Part of a small language model's weights.
Architecture: untied embeddings, exclusive self-attention.
Training: a variant of Adam for these matrices, 147M tokens, 4480 steps.
Each number is 128 + 32 x the weight over the matrix's rms, rounded and kept within 0 to 255. Layers, rows and columns count from 0. Numbers have three digits each.

# down: layer 3 MLP down (transposed), 384x192, rms 0.0789, rows 6-29, columns 0-191
# gate: layer 3 MLP gate, 384x192, rms 0.0852, rows 7-30, columns 0-191
# up: layer 3 MLP up, 384x192, rms 0.0834, rows 7-30, columns 0-191
down6:147124109106148138094085062098141177160156152184126153124056120127101141100113155132139129143183099098135177082217147107119150134057135051116110161088135093114141079178082123118091104125150093178155105139100104126109063145152049175152116196087110148135062158117142158255066166110163168127096102168127182133177197138079126118116110096068150161131117108136098135117199129158144119146144116052110151107080157110118179108150180114134130128078068155153124154164134152136141125132136180103150125185087190105099191116092105077088113102161123130141162177116106112137044114077148119157
gate7:110085166141116136143077123124112160117132147160155091108137109175137118099084123135163159145089125157136053116087186155143077115149113084126130174158095112105096129110165102068188146144128171082102120141115068124077085088109121092088190150147139139067127147144079085107109168177142122125114112140118125150153141171140204121148168121063120068072097126142083097118097120116153132150088150126190142137149126132167138093048145113127110188109087128212103133185126091090090115199130099127117169152162081155140141160073094098131130127135161095112162129128166126145082111176114130152
up7:089119125112117117099135094142134134057160143118151074089140089136147056145144058177076160193118120117141110156131134120109149072141115126158126123113063172138093126151105109067158145104108208133137167169099083156103132075092105126110126140129160127135071185146170116133122076167110139172128143124121113142099105183155096100166157149103151120131174168131153126145144129161153180190124147070124111176094142151128159070120165056081099152168135091093148100114155190088083133163128107113099141149111190147136147131081119167100169050112169089108201164165132131055128179133152074141
down7:160150098156156166089121123090132154107161139204165151082084120147147139092121153095162125081169117085150192145089100150106100138148129111113136146105173146151085163111106090153145137150125106136115106105148149128166168117128083231144160139135109135150156048131159159105135123110123103076092080156152091122163191098116146130096099124153062151024191092087118107112069134139099094098142077181191173104153134147142158164102050151172130070072126125147122118110068081154191135138201126120166120147191102082070080127157147140101102164160155152116111079126123098171122116126102152113
gate8:144098107170119175104111110170132074163126060098083149154111103090098152114179128130086186138109161164123183177157078106134115085160153163051105130092121100180145198158071087144167093171064144151174156211133086149121147171094100098112112115120124092144116098071154147083159076145064111128155108139123144083127063166099187141110097157098183166163120164150119108153135104124118171153077138180187125125112116110107157065091079114179083089132158128124103088126131147126177164107066124116100139082190131115152145123097123189127133117153119147117183113139136155124123120149092138094
up8:112130137078143100124186111134065139143107135108133098104166152118124131165116136064141133114117232133074135108121107118153150100091164223168142140139084144082165153106106112103093169182108201077157166102107098191114054101161108104159157094149146111164148102086101148129122133195103109146118117135100165134150126178142093182151149119120167144117136189103105145177133155146150156134121116153079136118059173150127078160161152093105126091105111126095162125111145233118153134141072134102084155105117158133083170124100133108080155137155141081113071116123130123177140152106132143108
down8:090115157152122132152157071139101097135108104114123087164179095146116143158144127137175138146076140096146115139142123143147130138108156187127113093108123169147160139116107118122122121182026168117141178129093095154131099110127083134141190113101116085155139097091076135125116116098131119144085134086075138115068082173115116121125172159124170190103156188145091124158196144125166100127166120159091128108136149169121069149088179094148147136114137088106125152109195189086099065124111163124091116107099147168109163106175186160046135211134115126178114194093081101111139109121087180139
gate9:127123113116158178084105125157170161159145114094141044086136096098118087165127139202115127109113113085100132143064131164131152121159110186084185154153070143136108172177088104147147160172147153100162090127114129086084116082110076161140150172181155139107118082130177150084095110137134106129116136156132164110182110127108122069074108114143094149131145102147120164152166146171190157140102117091156114101140121154148144076072118094115169108144106069175075060149132081177142121087095142097101156048150094108164099159138101124146107169162140093134148127173164116125103061096090153099
up9:162130118121110087061095084091151161124137111146097149119106119128151074135079146096175091155100127127135065153151112135164143212080107165118147153118151189115149092156156098142152134144133155112157173173164146120176197133056173165146182105162162144174102158094145085087168155116108112110050152130150128094126130137131102127126108116112128110189133149160135134193110092158152112113103150096120121105121147108169164109139102069133139082136127151105116101122122093189082053139189141121111103125117094101096079097200139098170076127068083113095117168118087128128142123114214087176
down9:108103116107131071090129093111101158107154146109132156098074095192129137099132120136176163114144116162174150143166126126147089127111114128106113094091169075097178101143152194130124169159135115118104145154133145181120095072168171157087131120062082139133113129153121110109162129134127163133141140113136113135098148129199119178147142118155153128042114125063138132136120119071142155103162151091136180212083007081096134112145110100153118152084119210099126147101118133104109114180171145107092120173135131169098152085154160149115154139106066169096059106128103168147101134187122181136
gate10:103094103173112154162140116120094098089130183145157079147096137103161131123152138140131068141163093149148129156150118145168173148148115158153053132161049153128175139120069152101119141134091060132152131092213117162174093143160126080125167158179104104113090165122113107077155136045079117137135065136140156155161063096094161118147149114160176152118078099157128139133050174221158101081092137069137151137157173163134152097154128102119168111091084149098147167166145101143111123145100175142144128120120146156147070141117091174111140101112129163073147101126110148149165114108127138175
up10:124151123136091144156155105089151103206142117160107108081121106116121107079073121129092112171223204162161123086075057105127156116114206183106144146115110160091158151157077145094134182170104126089124113119157077116147061163163125107120055135177069119155092132129183140142103148119100092060193149146125157131165135125108116120095162126193166123147174162177137095081087118179144094131139140131131102106119091096118153079172146104151134110151119079143120133119116111175170048151140063172111116148163094136124175175053123141097160189108167138125081102151143144183142131113141155097
down10:107145164132143137128182132165134128119151115138125136158119079087103152090091142127115133100188154195166172070150130152114178076144151151034121129122086099092175112122114147108233166109103062132090145100099128158174076151143143156092084156202099152127085173077154185148113133136079115143163130137127059175099090131104101108146135075165168087057177128157128090114110123191168115099135119060111110198096160107153137110172165072101094140071116181133098162131150157159133117101174111180097110108155154131164121108114133140082159077128180093127077096105130199083090125145104144104
gate11:098177109152100057139073125107116069132099052161137167080086109136144083087173106171112112147124068118110126146130127150187143102129137157204173101150058119075134157121068177162137123101193132087112180138129207139108089183123190055125180162144146153079094079085123141079145223076127133102145080111148139029121160161117171136081122136212143118174154163147138190158140064095118113149124085045189136149066137123117066124065115179154131150139171156145067103144119086144155155150147115109136151167075212106145177161106168125114179116148131105156142132118099056152100119166084100117
up11:106165087127101112168084218129084111129154145139113168083088190135121132052143148176096104134125129082153113149180084095109165116092123162188168066129065124112129174187067113092154149059166104076137142094146113176132046083095183079155145183148163133152067102140129134167231156046099102141117080167187102100148139107040168116039108149178098103139063182074152148114168108073130099138157079110160089167174107114063104156154091182110123113101108108162094206106120125084106144152169124087133088116141150151162181158133158098133126130099075133099209130157163092131141153157103123113
down11:142116101088103064079056179182153036121114129187102098122152147157157123137111092118135091146104042036144120179168132145150177112135136132199113087137084129048120165174087095133079129082105150086153150097119207180140096154124190117084168111142177194131176112205093127144178203116115096164139086080149101112105109154122162159115115164192127069110125169099118144135160064110130112119086113138206108179126137152131113150137101142104136087124144174129136105123146098163123155118154111107142133133108142146114186084077119109133204142132099104152118158072122064130165116179107135122
gate12:159109154120079095157072096113158118121113112105151130084084177129117113126134127137118142197121107150119117127099124169194148128144078128167154141090084145150134181166141096169113087121116092088138087184118075103118103177150112126101133152160185168165129118113099136119208162165102100107104179157150223092138157129104139133203138159144157095180130136098102137160133100100092135108102120169146101077107089102119139119115161056114056102101077160163093117140107147113090146120125130166113123147114074134124120104096113182163136174172109194136121075172151114089173145099153180162
up12:130109146142147100118098144125149149130187128170136056167091105158157091091142120134088108108166143131095170133159123175162120138168112164112094092158164148164077130182069125159119138067127102150093142131121150104142159126140123114143094111155137135160133164194123109114111141125141105156142146147052149112158160079123098078160098156118123148138118152240133079105130109098155163112073116159160164152079125139195122006089113170112139192147140120148150094108137096138094163118118103111134072120056086148134133137114127129203140078145135102121186071117131152070153098104146100096
down12:102113114132096095116118132130139151187160110131148075093102095170129108052192119100079153035209104109123184147191159131149102092151151150118101128199108079147137122170133126103137147148146136139086104159054106107164142072150145092141116142091176142116130161162175103136159166114142104139122074132103146099111134117086181098137120133083092154041165111144135107101121146050139132142159146159140097175082138099167114099130109146125163157161135122143231119171100134115072105085149108106099087124099119119175182135103132095150141094150123129127159098117192177163147089149144109101
gate13:169148125154125113041140128113042161092159094136101143159094171177159110129105075138112159118124111174150109077125119132110136123168108164114152079109192158126100105165148173110123156075203119120191086162153120172104148118131111135154158133089076084114118114146137151116157116096148123131179109150130138145076157150182116106082102174156157161118130164116111123139169110157103085172070085126115158125093132105132128146071116123146062126158108186116131104144084119119116081133138122111115180149138165115173156172133082129158102121114157184106151082161127094106137083144155167107
up13:152169125082170157179109149112129137090137144113140123136128157136169070114140106138094118141174175113061138149137124073076121109151105117135162125164084136184100132137155124104085069121123144119128133151086116072172132100118131156174133139153089153163119072160178209139157097131104122100107126171097173156157091069109112181163081109122124108152083109159105166116169179146180108139079054123105116165068121157093105101113060130112071143128121141130121119113099154152124177190163104097113187218134119090146144138048126128134111132124099131104135167189152141119113154159180119107
down13:167182098176139116167117119091140195056172076150105102131099094136219083140103071131135095132087132122143120097138167129128146120145145161165110142152143127090124084092130142101144110127167126130184084114077129126095107089093101111150088130140143106170112125092170153122200088158127131148157082107105153118096096143106119149162087214118090154020112155162100073101172092118150072140113103139086082135078134166178133080123100127118131182116125184165123093126128159133128125137133157131137208132108145087101156200146126161147143115065119156144120103175141158115163164174121105131
gate14:094098129060052157130067141167156101147180108143140101083081101181123034130065081137137179127137111106178131110161162161126121111083116120097160091101179109119100190144135172105102077152165131191076112165107145089000094132078094082098140210158130184165107139131130139077064167150162123122175157207172156152145152149076130103108147173159125110100088148134137120152108166123142148126176142086147087129159179091107147148125175108100170168173141135161047128114164080041146096108111095124027162162149128096157137139129094158069127119149165190119152134212121114161133109119149147151
up14:170105155181161083095158130164132127162147065093180146108150148137097166164135053108178102092130159143100034110088160130104186099190134177140104170090114176132074186062151135129141139143132093076138126129127077138160082145137176119066109097157116108125148110124137127114095202081111157136182156076071102102118117111115144117129154110138103130106123142219087079130203143181139155136100158147182078118113168164172061031166098211153093103073111154117136109125154118119117192165140172131111129091085139076158140197200100186109123103140137083143085095094160109143147118108112143050
down14:077191130177144096118115124114186134112135112107110116127096118101150146130162073070112069109120134137043120178168174095147197172148102040144139145136158174131111105123129114113103096120142115110162131154046090139128140097138118157087130130152081103132157145104124108094150139155119161146146132169105144090058102144121094137112133164089089187178078121172128129109097069147120153174128160217156125159068127094115092092172095194136123079080141151207195138147128160183115124185087237111175123133075157118134081118165124175161143095119106145115097081127209090054170120141077111127
gate15:123096145163083135146093130157089102139169096138122124102096150150131160145134113162138127148097130158139102147053168176152131111207131175148148132158146176153118117079158130155120126156131145161123138107110140155114126117121144091143139154139147092068134094042108135057083088084123121101162090151185100054141140103114123131177074115141172080115134083151110134154084115133094106134101164078097120153102164068087069101151119132142139134173161162109138076147109117144063169145107230100145159135107130137126132140085100144106162144117134072107153129118120084154121175137141176148
up15:143136163160126141176137130124095149147025038148134103112173157147143129160172117151097151108146081098123145122094153061147140177061141146077169182068083089150108091083128103119109127169123132189114117147084131100116107108146119141147161116150113177138116134123156069080104130204078172104118118156160125144152196166061185139101106089082162163108089128118107067171116101118119117117181145137153185108121092151115129182108141136066126099137166144115160089151177176150186127156145156172106160111118080108114140159157150090157122136106163078149075152080112117106091138093119148153
down15:131149102150127146110143075147116157130095083135121136131114149059169185180118080093138103167130152176172122160098157110168109125086151108150152192072097097169128106123138104133086111160151096126112117183112189059141150105192108094167125112094080128123186152160129106075131169137111197106148128144119085122149159134124070156156142086115111137046116105159129062140115144138086087136124093171116134102077085108189180128141141201139120101163155071106090117204192123139185081107085115155136098129150187138108183144135103149075079144171065096160103123116179118113124124112191138121
gate16:068133116078103142108084096174070105153195104183178088080167189170121114135074088135116154148192126152172157175108096100168213101112064125164086066120153153088177117114112093093150108132098150137146134100193115124144138079159137145120132152102099160143076115118168133135120150105112068075199073211129100184123092099155087100139142150145179167133116198149096127115123171077120103096128062122129098076124097137139170085139152168096124077114151152154104151104111077137136169173077114136133179145056144156100121168077147112089098082114150155144062132212105137187143140151205098094
up16:178084087118121106169098139150153129105091119112089199142111157104161163123099108154116158132129229183097146084155122082073139129124128115108112117087203056136131136152140147097175119117153189157109165183086140156119202112138163158114105137178137047110107112167147108135064136135193124130131096115129089121123196180167087164106083131080090104182108138134179137078116098084129138112082149181104116160141117115130052061128122123127173142106125068120080104066134161112056147123167154112180181128142118123063128135120130091133059067113059130134127114167118152138171171073158101184
down16:138161107112104168105149135150114180134165112070093128168136091120159130138096088142145154163100174173118112114160165036105110083121118150127093066143181082125085141099128078125137071141147139139166128144095134116057158144143197181102146149119085095152080093120099125117099122121158107119198112167087152138156129178206089130112165144058107114209178173073141170089153039112096201146080146144083115139179128149172096136097125122111217120153137082160099096107140119098074148117179107143118167176110095097125146151155173137140088089118104148151192038168121147202121150109136077122
gate17:123138153086067185145107119130194160119139092143101112089089181132157153097072086149143170108203116184150178192175154086134216111109123135148128137107122210088059115161114125124133161127097151159159102141119109062126146150107132117117166120163122163138086135144150091072095156095087085125211104112157118172131090107098148073136132131105133107221108076173161148107146143123078154118061167138062132131092094134195134115133150139111111112153121113168129139192120118111132058161092188164095102114154109116130107190049106112160136152156132151141137144125142137063115086088103149078
up17:128186139189095124116087084138135150135094106103144117165101191089085110073176078126109189151148094099144124143171120163119157147183161137124059132147082126150131124134173163080114101162097039082133144130192073102158110125114121198165110140084087141117086173120135111113107175152109176129092134138124158120152078125109066131122095131179026159149138089146169144146125140157142109184107109046099103132102141100148151137139099124122138127113139162118047119096126167160121069130176138113147153108148165138123109166100111142139121117141152130067090135123152077098111169123195138157
down17:133164154156149118133135157168151148173148128134154089100137069133076118108147124135053182103162083091127122117121136116117104172147125126116101193102100107124122114081177165097134100163087071157113147188139154148163141134110108093085076168099083145164124169093154118134166184063155112136120189112136125110105169138124098133157202172215109166095088123086112108158078158108139125132116080107219084157184141139168121142052136115141113140082091100127139108145088180176121097120116090156070118086135134134117075099119167121126105166144131113111069102113201148140115131154126137113
gate18:089079127080192070073144109138123134114125144168116134139169144146149087116127153109112174143110139150137129157117107128141205169142134096076127100129115097140145168132121136198053131163121103141126103124093124139154062171149152164077100167112113138114141092127173121114123146101144170139124161160155101172091152081103133120123066104169157091107147184144127115138137127125125146129147156126118161167091157089119098113103113188141141135109150145099137098127130104140098117098119137107097113156127127151102121079162173113103082149178144125102155129169134120131162123089116164180
up18:122114124132167142054056153166101169098118091141147165136119139136071174107090125140073091184100134088107204119150101117122146115076139130125142175166150138151135085165119194118166134090188187129160116147147155141155128140165111139166122186125113091106116134137151129167125131079115183161106140142166161155140160175093141122121061131094106138140134115159162160127099138083134100095093122103130136145109146120147100090110095168113136071106116111151153141132136087203150102151125158162125093131094100157103145131135140102152113111111153149179144100108163127139112106106110107141
down18:152144152085144173111093138171139124108113117178132151115141125149137163202101123159134142165214137123146139130169091169122089132080104154182103095153121138090079157111120177128134109133127141088160133163102131133158080104129144148163128117134144103117148183090121071120127117149098092095086165118144112135104162143156123120160153120196107161156106072101163134058142142100155091157135163112134130099170081134082083146112140126099047086109183121132127117042116130151076150098102090122128137069114123179150090141138099168174124124118140118128118116151128101184119102158113176089
gate19:132144079187085162140087140142135060151127127147174142175138104155126086113081128053143118068152132071156144141145087132125117087121117167170140140057208138111132088165065053103128102118136134169149093068149108170075090166162159060085105109167142108149066164150100150149142103156143098125109142125140142127146131164098114143096079153140161118149176046102114141157107131095171152125112118128109129166111132126118118181056093097093097135188167142153141117180076103114136135136153079142113162153137122143164072152167158147128077141136178168112120048128094137130122088112116146125
up19:129144103045129114097085141142151142123135143135119053182057152133095086145183102132138159086146199155162155130080118113096122098160150106086089084095122130111133135136127135130097198108126132145073048156120124119109177127171082138152077140118111133115087123105074112185140150146093093141078117136122179116167168135197099143146108110127140154126111110149197179098122095152092095102134120150153123129134113115170127108073160163148187129138115102125136133139147085116172125164171125131087144087154130107183125119171074204108173125169171154105127107162124160127128109127193172189
down19:138061120105095117117106103161123150065189136140144115134027166119169098121095061123164121090126131130152170148099128125162141071150126152102134110096180116115050145102129094187082105122144122142166080127132113159094105089127143156144142109156106136114111158136106146179135169132159079079120092093183125116136178139119107157145108087096150138185103174157142147126125150191083184094188179099150062117142158126118132126081156103140110114149124102139068112122129112078247160120188135098123135060172178132167157113156114192115142093099159137122061152075125103143117131124172122199
gate20:151119111099124166107115136130122166123107130129142162140096125146133121097162136170075162144126185146093151137072135155169124140123128121133098127109078105135188206167150118108077140117116125174116148132185135148132135171071149108067117092139196148119137159120102113112124118092069071108154071130122171119170104113172117038138136129143160141124161115161198129146176206102148096131098154166101099166088133109183120131085126105104103170056120157153082043176135136090121123181112047120109107134116091112088134159140175074109191143124128072131088059130133149152138145139128148123
up20:161041113151102139107116145201153187168105172130109147159128079100133197091089135051102117139154105097076158139070068106180085090112132141124109148094147201119149081156112169171108158178147108081162145150063052148131119139149098098125128173111079130151103169112122207138122161162136087078135127233151174064155164120161175131165165120069127105122163110111149148113102117105183127052196132096131154110113122129076138112155106142140106126082134154135073104123143154144159166133172123179113137147114079132059130162158121164153153113129128123114114119118163116158088118078168120073
down20:170103084152077153080111128171181160118142060134129125156163075165068133015095154154101132128126088109153136133089095099187036075118123164156131160111162157147159142127150127163122194163110086107130115139146164156129139123157139123180108121134107092135165164097158110129151086125108088082129153123157081151136132111082111066134212119109171135170115164100128141186130142130161140046105093146087170152090139194144165110169156112146161175110174119112097102119165102086114106162145072120126067156154069085101172128135134101163187052152122085132071080114117142167192129129135154104
gate21:086100081132111134161101109171116133145126135126089113110107086158151127110104135126145150140189125184132190166148115114118107047123143117099102090073064129135176120130153132129151141117110158165154115197124132123198144110203126085161112170098119144144086089128138102138071085148096149129120135153096139089119111087178207105087109096121135148134180100145111150148153126110115147178115138156159082141130112084126092125185137156148129093156186119090139081067116195133168136202133117086143159130195167099131131120123067148131120111156145133105128139116160094092084113107148161150
up21:137141168096148117123127146139094090136185085139135130143129095119206116129142093129161128157112107145141171116118178148120123138101108199156118115145112121136153148157090150128156166125099130107148148140152149146150065060115126154117191166141087106125105114111111088147183082096143119156169089119141156108085156104137139145187170167076150117095116102159105101174145095113153075118078118073120156143179198113139166100081116069096159165090121118076123161155147092136134134111117169099167141095098135185101122141113152133113077139091106136124070153124077102113132189094097120112
down21:176106161148186153117140148165193077047106139161111134129195104102132184142152170108141093133128089095154066111070170123150094160099117128184136132142095135199162102086175126103168116122103113091137149109075110178091120157169120123157140095124132171182113118147133144129165083149110129127119162143097103096141152138122139083122134207092130124151106118173185143111180101182138081127129121145084142125129118148102113140111137120097101118109147134167133109096102118125050102106088116132060126141045176138082158117120156150134127111147064101117144114119136150150139124079125138155
gate22:103133102137137118069136115148097131127164081136129146064090084102143094183109149186157137127121076081150107127066164130128144158138163112088131154137082113111132116129197111185136144185128170133147126197137129100150090211098099109142110115173143109116140069108119110062121074174213167120147147132137108097242161177187179114131137145153145146140145093113083208174153158160140119157112151103124160102160127134079115131134103150124091157121135179105146085119168060114142138122110108181122142175122151139115105071128091135126149097155109116098135125123119113043110158135141133095
up22:095150099118091193113126116121140107152125118137148103103095103115122178158127080122160140120103096113083194126083158121163142123095090115114136130133083140124158141111127177072122123140147076162161162148082093112105153072162085091166099118106134113164108154134137055119137114118167084128138068182154125155112143141174158076113090189099092170133116119109159121125125125142093164102102184114140129123122158106139147128067140129133149147155138060115103123159106149104086061132140150147160141115177098166174203131120119182174075190082108136172184098169174138133158094128144116110
down22:130137178172110138159183098115105173128108087118097069114173152143110143152099152129153107228068071117189099133110106118149105138150111168085136136111108159146169109156141123147158139140103133108142134157138117126090097125077155154090128152154063078133119140114135179064103139108117109074136174127127090105146142168158114120143157082117133109187161112177121099110167184184114078153142140114186124123113182131091126117144120150108095125191170207110101158105138139116155163097150098200106104162125116140140061095128123096135152095127108104101167163104120120124077080139082145072
gate23:127119064018157125107107181105070143100191117155114132183087150136121101083134100173162109098132114147109136093139096148156119124098091151146036152124155152106147132143131090160134110145072170133170086110151152126119133176131123109104153113126143158036077118119130120126132137083098124103155102140154113093145147132155175141156120063182072205133127096105145201192121153191188154065140141098170157104137171170094157113133091141196081077094100212127137102134115165158070173120147128150139154141158148090104120151095156091162131135172134064152143139164109173171136102160087152117
up23:179110120154076087125182165172148139154133148064121162150101119056062101137161102118122126128111168092122126138132147170136084148101130197077139088171127066142109120119103125077130141043122141119161067167147103116140134132127147145079123137159132149096180110066142158130127148109145103110032149125129152085118140108112099159169064158067172143159135112188101131164226162116120079131108120115101105156123158117117133090152096080146108121085130181133127125208165140117105142130167122131158181134099081090134118114097119141157114070170164156154094113140131128159080171136113128049
down23:115109121158091089097209121130137139086132107116103204181076145128139152140165122132126134133153143109126134115145190104134094076127176154068116084103141078144104055119084138116114172100189102129124198178154099129117125140126151146123175140112076169147116077065169171188123107114139107080115183142092153116133086107090156151149105145068153139115151118112115139156194144148132112138182123163103175093057161133079118124150144074113106219097159179130134089181061139160099154108177117110147115101098080182147138185103112112135094109166113120148123108153085118102137101115143140064
gate24:125119125138089156094117088093104091100157110155166084106112176195197122100167148114155157113136129110171128079148147139128100119119114136134098138125136133134083112143137174161137089185135100146130129099182169115106175134088087155146112178144066125129130074149121112114120141061187129154091144142128114122106163154087115101114143132155088167082152182095123139130144131094094121110129136121147096145096136068123173131113145100094162187101095118171113071182167090112114092137154138170143135117175061125162121126099119121150106049127071181149133177156125158062133134174154133112
up24:120134093103086097081131141126114101100156128156123188150053122148176163116128116165105150156155062102166122095062122111181103069081048178162113100089182155159091144149120169143122122143137110151181116086109125128151181142146143106144095113108143101106052097169107132109164105097144155111111154146151137141155124104102151123140091143097134123132099169107115114138133115137139149120143118102156139167074095131089140171132143085060112113154121113151066152090126126117138113134147101157161132085161132165147124167086143175140053106127069125220146136176148176157189137138111121162
down24:144128133114117142083099107150130149116152096133141097114127112171172120143159145129130187097083141166194144099134200128126077135142153174194122139157087097116116097119116105120179096172147112126120138107125128118125118123098113165124098143052088147157141071132126149076130141113148156136085152147123107138129153102105126121153101115115106176000117149108121091130134101136146130139107131155142107150054156121120137137134143131110195125087155201171101080141168131141103126085142126119154100141168119110152074100093125118093113121125117168136112135116177166144107130162166117131
gate25:111160075144136123125103125175090090161153119102118170092117068161124142161198123060131104120152116163106171130128132072143087088102133113129182153164134107086173141164108153111088059153142147237145136126130041126148065158129096115119076137140105096142112113104118112191147122129119086121172139112129086086157106169099140134146162109120155117142133113157127128165158143191101148145162104163152127177074089124121127077208120100076088085158075171145155130141129062162106137122104185100145121119107128105093164073137118153118137160147168108141180080134138155143132177090110148100
up25:162134100177164108089136180173100101126176062153167125097148100182123142112083021161113123146156113094117081148125130188123117141118115143113063098097115145097092127139144104221139149167126112142160118153121118132145122130107169096100121131159162135146167115162062108122155150161070159112158157113127076134137127104076208109089120140153074143096120157098101124111153196126129183108162165140120117086107139107102032136106099185133150101153144143197101109132125096035139117167155165132170129091064119216099117114180180119122142145092117109142109135188133114158101080143121164135
down25:134145113185125142119111119123162104121164131111147117104085086083082185149127109115132138102141163153153126110121158166113063079102130151126147154080123158141123086172104161124206150127151105124186145149114073132107131106119100115119097108153084092174157077126132126177097154179065147145132166149093096112113143179103153094142096047116086099035128109125087157148080094137169140174156126179109135109092114133053069085163146140081180138170155111170129153120160109073175152192113201114132131123120106132060134130208168115137133182091140041172136131155100110138097110134151134144
gate26:089132081132129091082131116143129134092169110156107095130155127172126178129151113151088073115087127130132118128107160134134135157089140111165122081156109101079122127167091144127128122128107127147133120093111170122105124089116169070149128190125096125130071181131141113167180088140162166185121101152123094113095086071078156127071122118137161164120091148152088085160103153159144163125148173093165098080151119205111123106128122143145123113195112127142126084174070129179145150087187206126110130110141128170111081150141132115077077097133170140153092130195123090166145082165103123146
up26:087088133101144110146103162123130138141114156200078160174114153144190101157057147174174134135125127121046114131184115106195142148170193147177136119176095113111094106120137163139149071103155095173097110092129133140130116144152133091109142151141132083126099157126118151159137148107148142091138091140111125098118151163085184076135129105158118131116177136162141111194101117111154091089131105153126105094125110141092160098160149037181091155098063089164146080098111128144120175093143147117171142143150101086121107130140180106131142107107175103125142134167124111100106130104120102151
down26:092107099121164182113136122127138142103123141143098123123132126099159110171050123127153182140118166133110155144197111121149158104142156121172115144147101116099112180188099163109129086154109118105127154147152188153144111160139146137161115105169183096114111125135070114048121153089096100097104083101112110109089168143118157123126190116136129134061151100128107116172109148111181128133160115185134103067133115163135195116131107100107075127122119125067125123119054096128099159064110093155167106130134121154075097151146129151169166155071146162082146138170113077128123103117116160213
gate27:191156130089102088113135113174097151133154138060096110112098128094184105151070119124162150167110133176175081182113100148132161072125134160147103087089141131110095165095112142090124148138171123153088149186150118084145085150156159144089096076136109162121067126060190174133111059126135188125145121144110105108102086105122116131161077133172129098157127115110129170175123144169140153151088116125132152140109148166073131131154117147105084163193050127100146114137135181120081127071141112176108128087134163160112090059110090175096090115139117097163138147156086097182180116136108154115
up27:155129149187158164148094142118101162151171127097088151099074146163067120113131141177095118077149052099056107131137037115121080139106095152119127189168166109182156114096094115137147105096078133097144096075155130153120116140166119109161141188105119128129111160128131090134169141132120168105102118143167143176124151069135159126144161121087142128083106154128131124093124170093129082131109086172134149153146121104127077123168086127142081085153162064118145153128095134143126145117150169120115157125138115180149171125200148059084113099191116124098153086168186094210127099135110065131
down27:130085168090091206140108099117141148143148125076132119147138111146169133109109097104157167174185076133126084117100134176101093079154122126147152155161141137168136162101064107123092138096188064133137098146141144138086075165150123128125135165080145139125094140096138111100150125139136070149181125136060087157146116098100106124155140164119169120213128173116089104093148110095163169144141150165108101169115107146139086098165059090132131129140085160121118154131170115112081118117142167153171152115159191143186106150154146141163115108131097112152111149079123073167146132155002184054
gate28:081118116148098168151171131152110142102104130080103172105136163114204100114113072107121180158140133093201105150101155129163130109100087130120177171125131143148197126128126126167100165192131136095160111097070160130108160159147101110075145128121137121141110117113197144117189080163167095120115139136105180082154114110141099122140111214143153133154161151160117125154191147138120153154132099128126209144119126113118112085100160063075140154117126089126033115112145102093131150125131143092153131116134110098113140145074056166177147176045078139081152121107125164133094160133082117165
up28:152148155142110126151145114184130128129158145125143144135159095156147126108112110117086083127131138119117142134088116117135111115137142158095114117113121176142103115064168100114202130109144109132116176174086086101114134131195123123136154098172135134100056154102076137155145159160124113115116104097070109116091135071146086130099158077060147127113148072109119098108164125218137132095111155054164066146156187143050126150118149133144123129121149154130090148135190110159107148073137169126127117078105156083206143126125138098131207146150142140139112155113134111154151068144072178149
down28:133170124144103053049101171139123068128137117152138157173115102131063164089114139128121085078083082127097127098161031154129102158117170166163106150168135118183113174154121101125153137095089085162125139169183140083145177155154146122197105112127119120105131175131097143066122128126211104116138125130157136145138121110124120109134123095092134138214106096155136143155104105140124162132120100084164135130132128126074127163096148136160087132195160105154207092129097124137118083169082099146115097114099137168103128125126158150124143131157085126130144139132182105121157129113160129151
gate29:105149123109124116107073170135138073171148149107113173131169139205089159122211051149092137120084088081150164122126179143123159137167119148129097118165087124151151106161145115113142175117062158118163163136117105163157131156130181129138115136173154064144108149104138113109127117079160178120134114121166131104116094080147138112127141140166081098130088118096110145103120171081150167108110198111074135192117196113099137150130130132156076111129044120128109110150137035172022056154140139089138141099142143134153122140131150125152121151102119145167097124181126107142153115177137125127
up29:144194124169145140068077067106139146124126142111162144158101153132138112090152101116121144129118188097126187131102066070159110112081095133118048139146097103155081122131155137116033144108108164142127119133130157126174075090129123113120100130172088121185125139098105090201186120153143136153184139150151205172160128112123218118150175153106150163094113166056125157118134168105108165076102134136145157127138207138151143118168162116173086109105075097103126135144127162123135141112129131070133152157098160125147175126074132110140077093136074162126102083114117092138070105130127120150
down29:149181112138142202093072208104183124160125205146084179158148113144084114125142092107123081096115143147098175128149126153138132122080150114125121127155124126149108134161128147149129143131087123133096171140168177108169091121159127148154095154172073131154093147173119085149151166163113186151150142157096139106148126097166146122104125160152064126063081117075076105109117125103146142134148097133100099115105211107139104117131106138188077068111068013108120098127135111172103111153115085116116126132110192158117125124128150139140167085121016152174118105157091097115132151117117135132
gate30:156143117117112128140125101127126124099154134098179092097120210195099121092127119130141107123112111164131125161189155087191142103116123114143144153183138094150154117101112129127170108163102174170131138121120103108146062144097153119126090159161081175120056113150119106143124123129117076150129140195152155164130081125099167068128092184102137114135094122146096127123163140161126109101134165124187150117097111144071113137122113121112042147202119074102127101166094041139147155094169132168077138149083163093160079137156168175083156111086147158133131109182118112118108156111170130150
up30:133102105107156128087197147097097062129063099101117137142135174098138113147079106156117145064129119034120094099136189176116100095115135096120166104130102128133122131108122131211110158111132152113120111148121106143138091117063129149132102119113156069135080103170139133070187157175124149123128152089147144183110157143149088170090136113145137122167173174126214113100155148101117128191136103101131171141089048143135135174146147173107162145134093105120125162176102190096113141095137116092175153115128103155153144132143152132103132158150127114167166190138110141103174108057118155112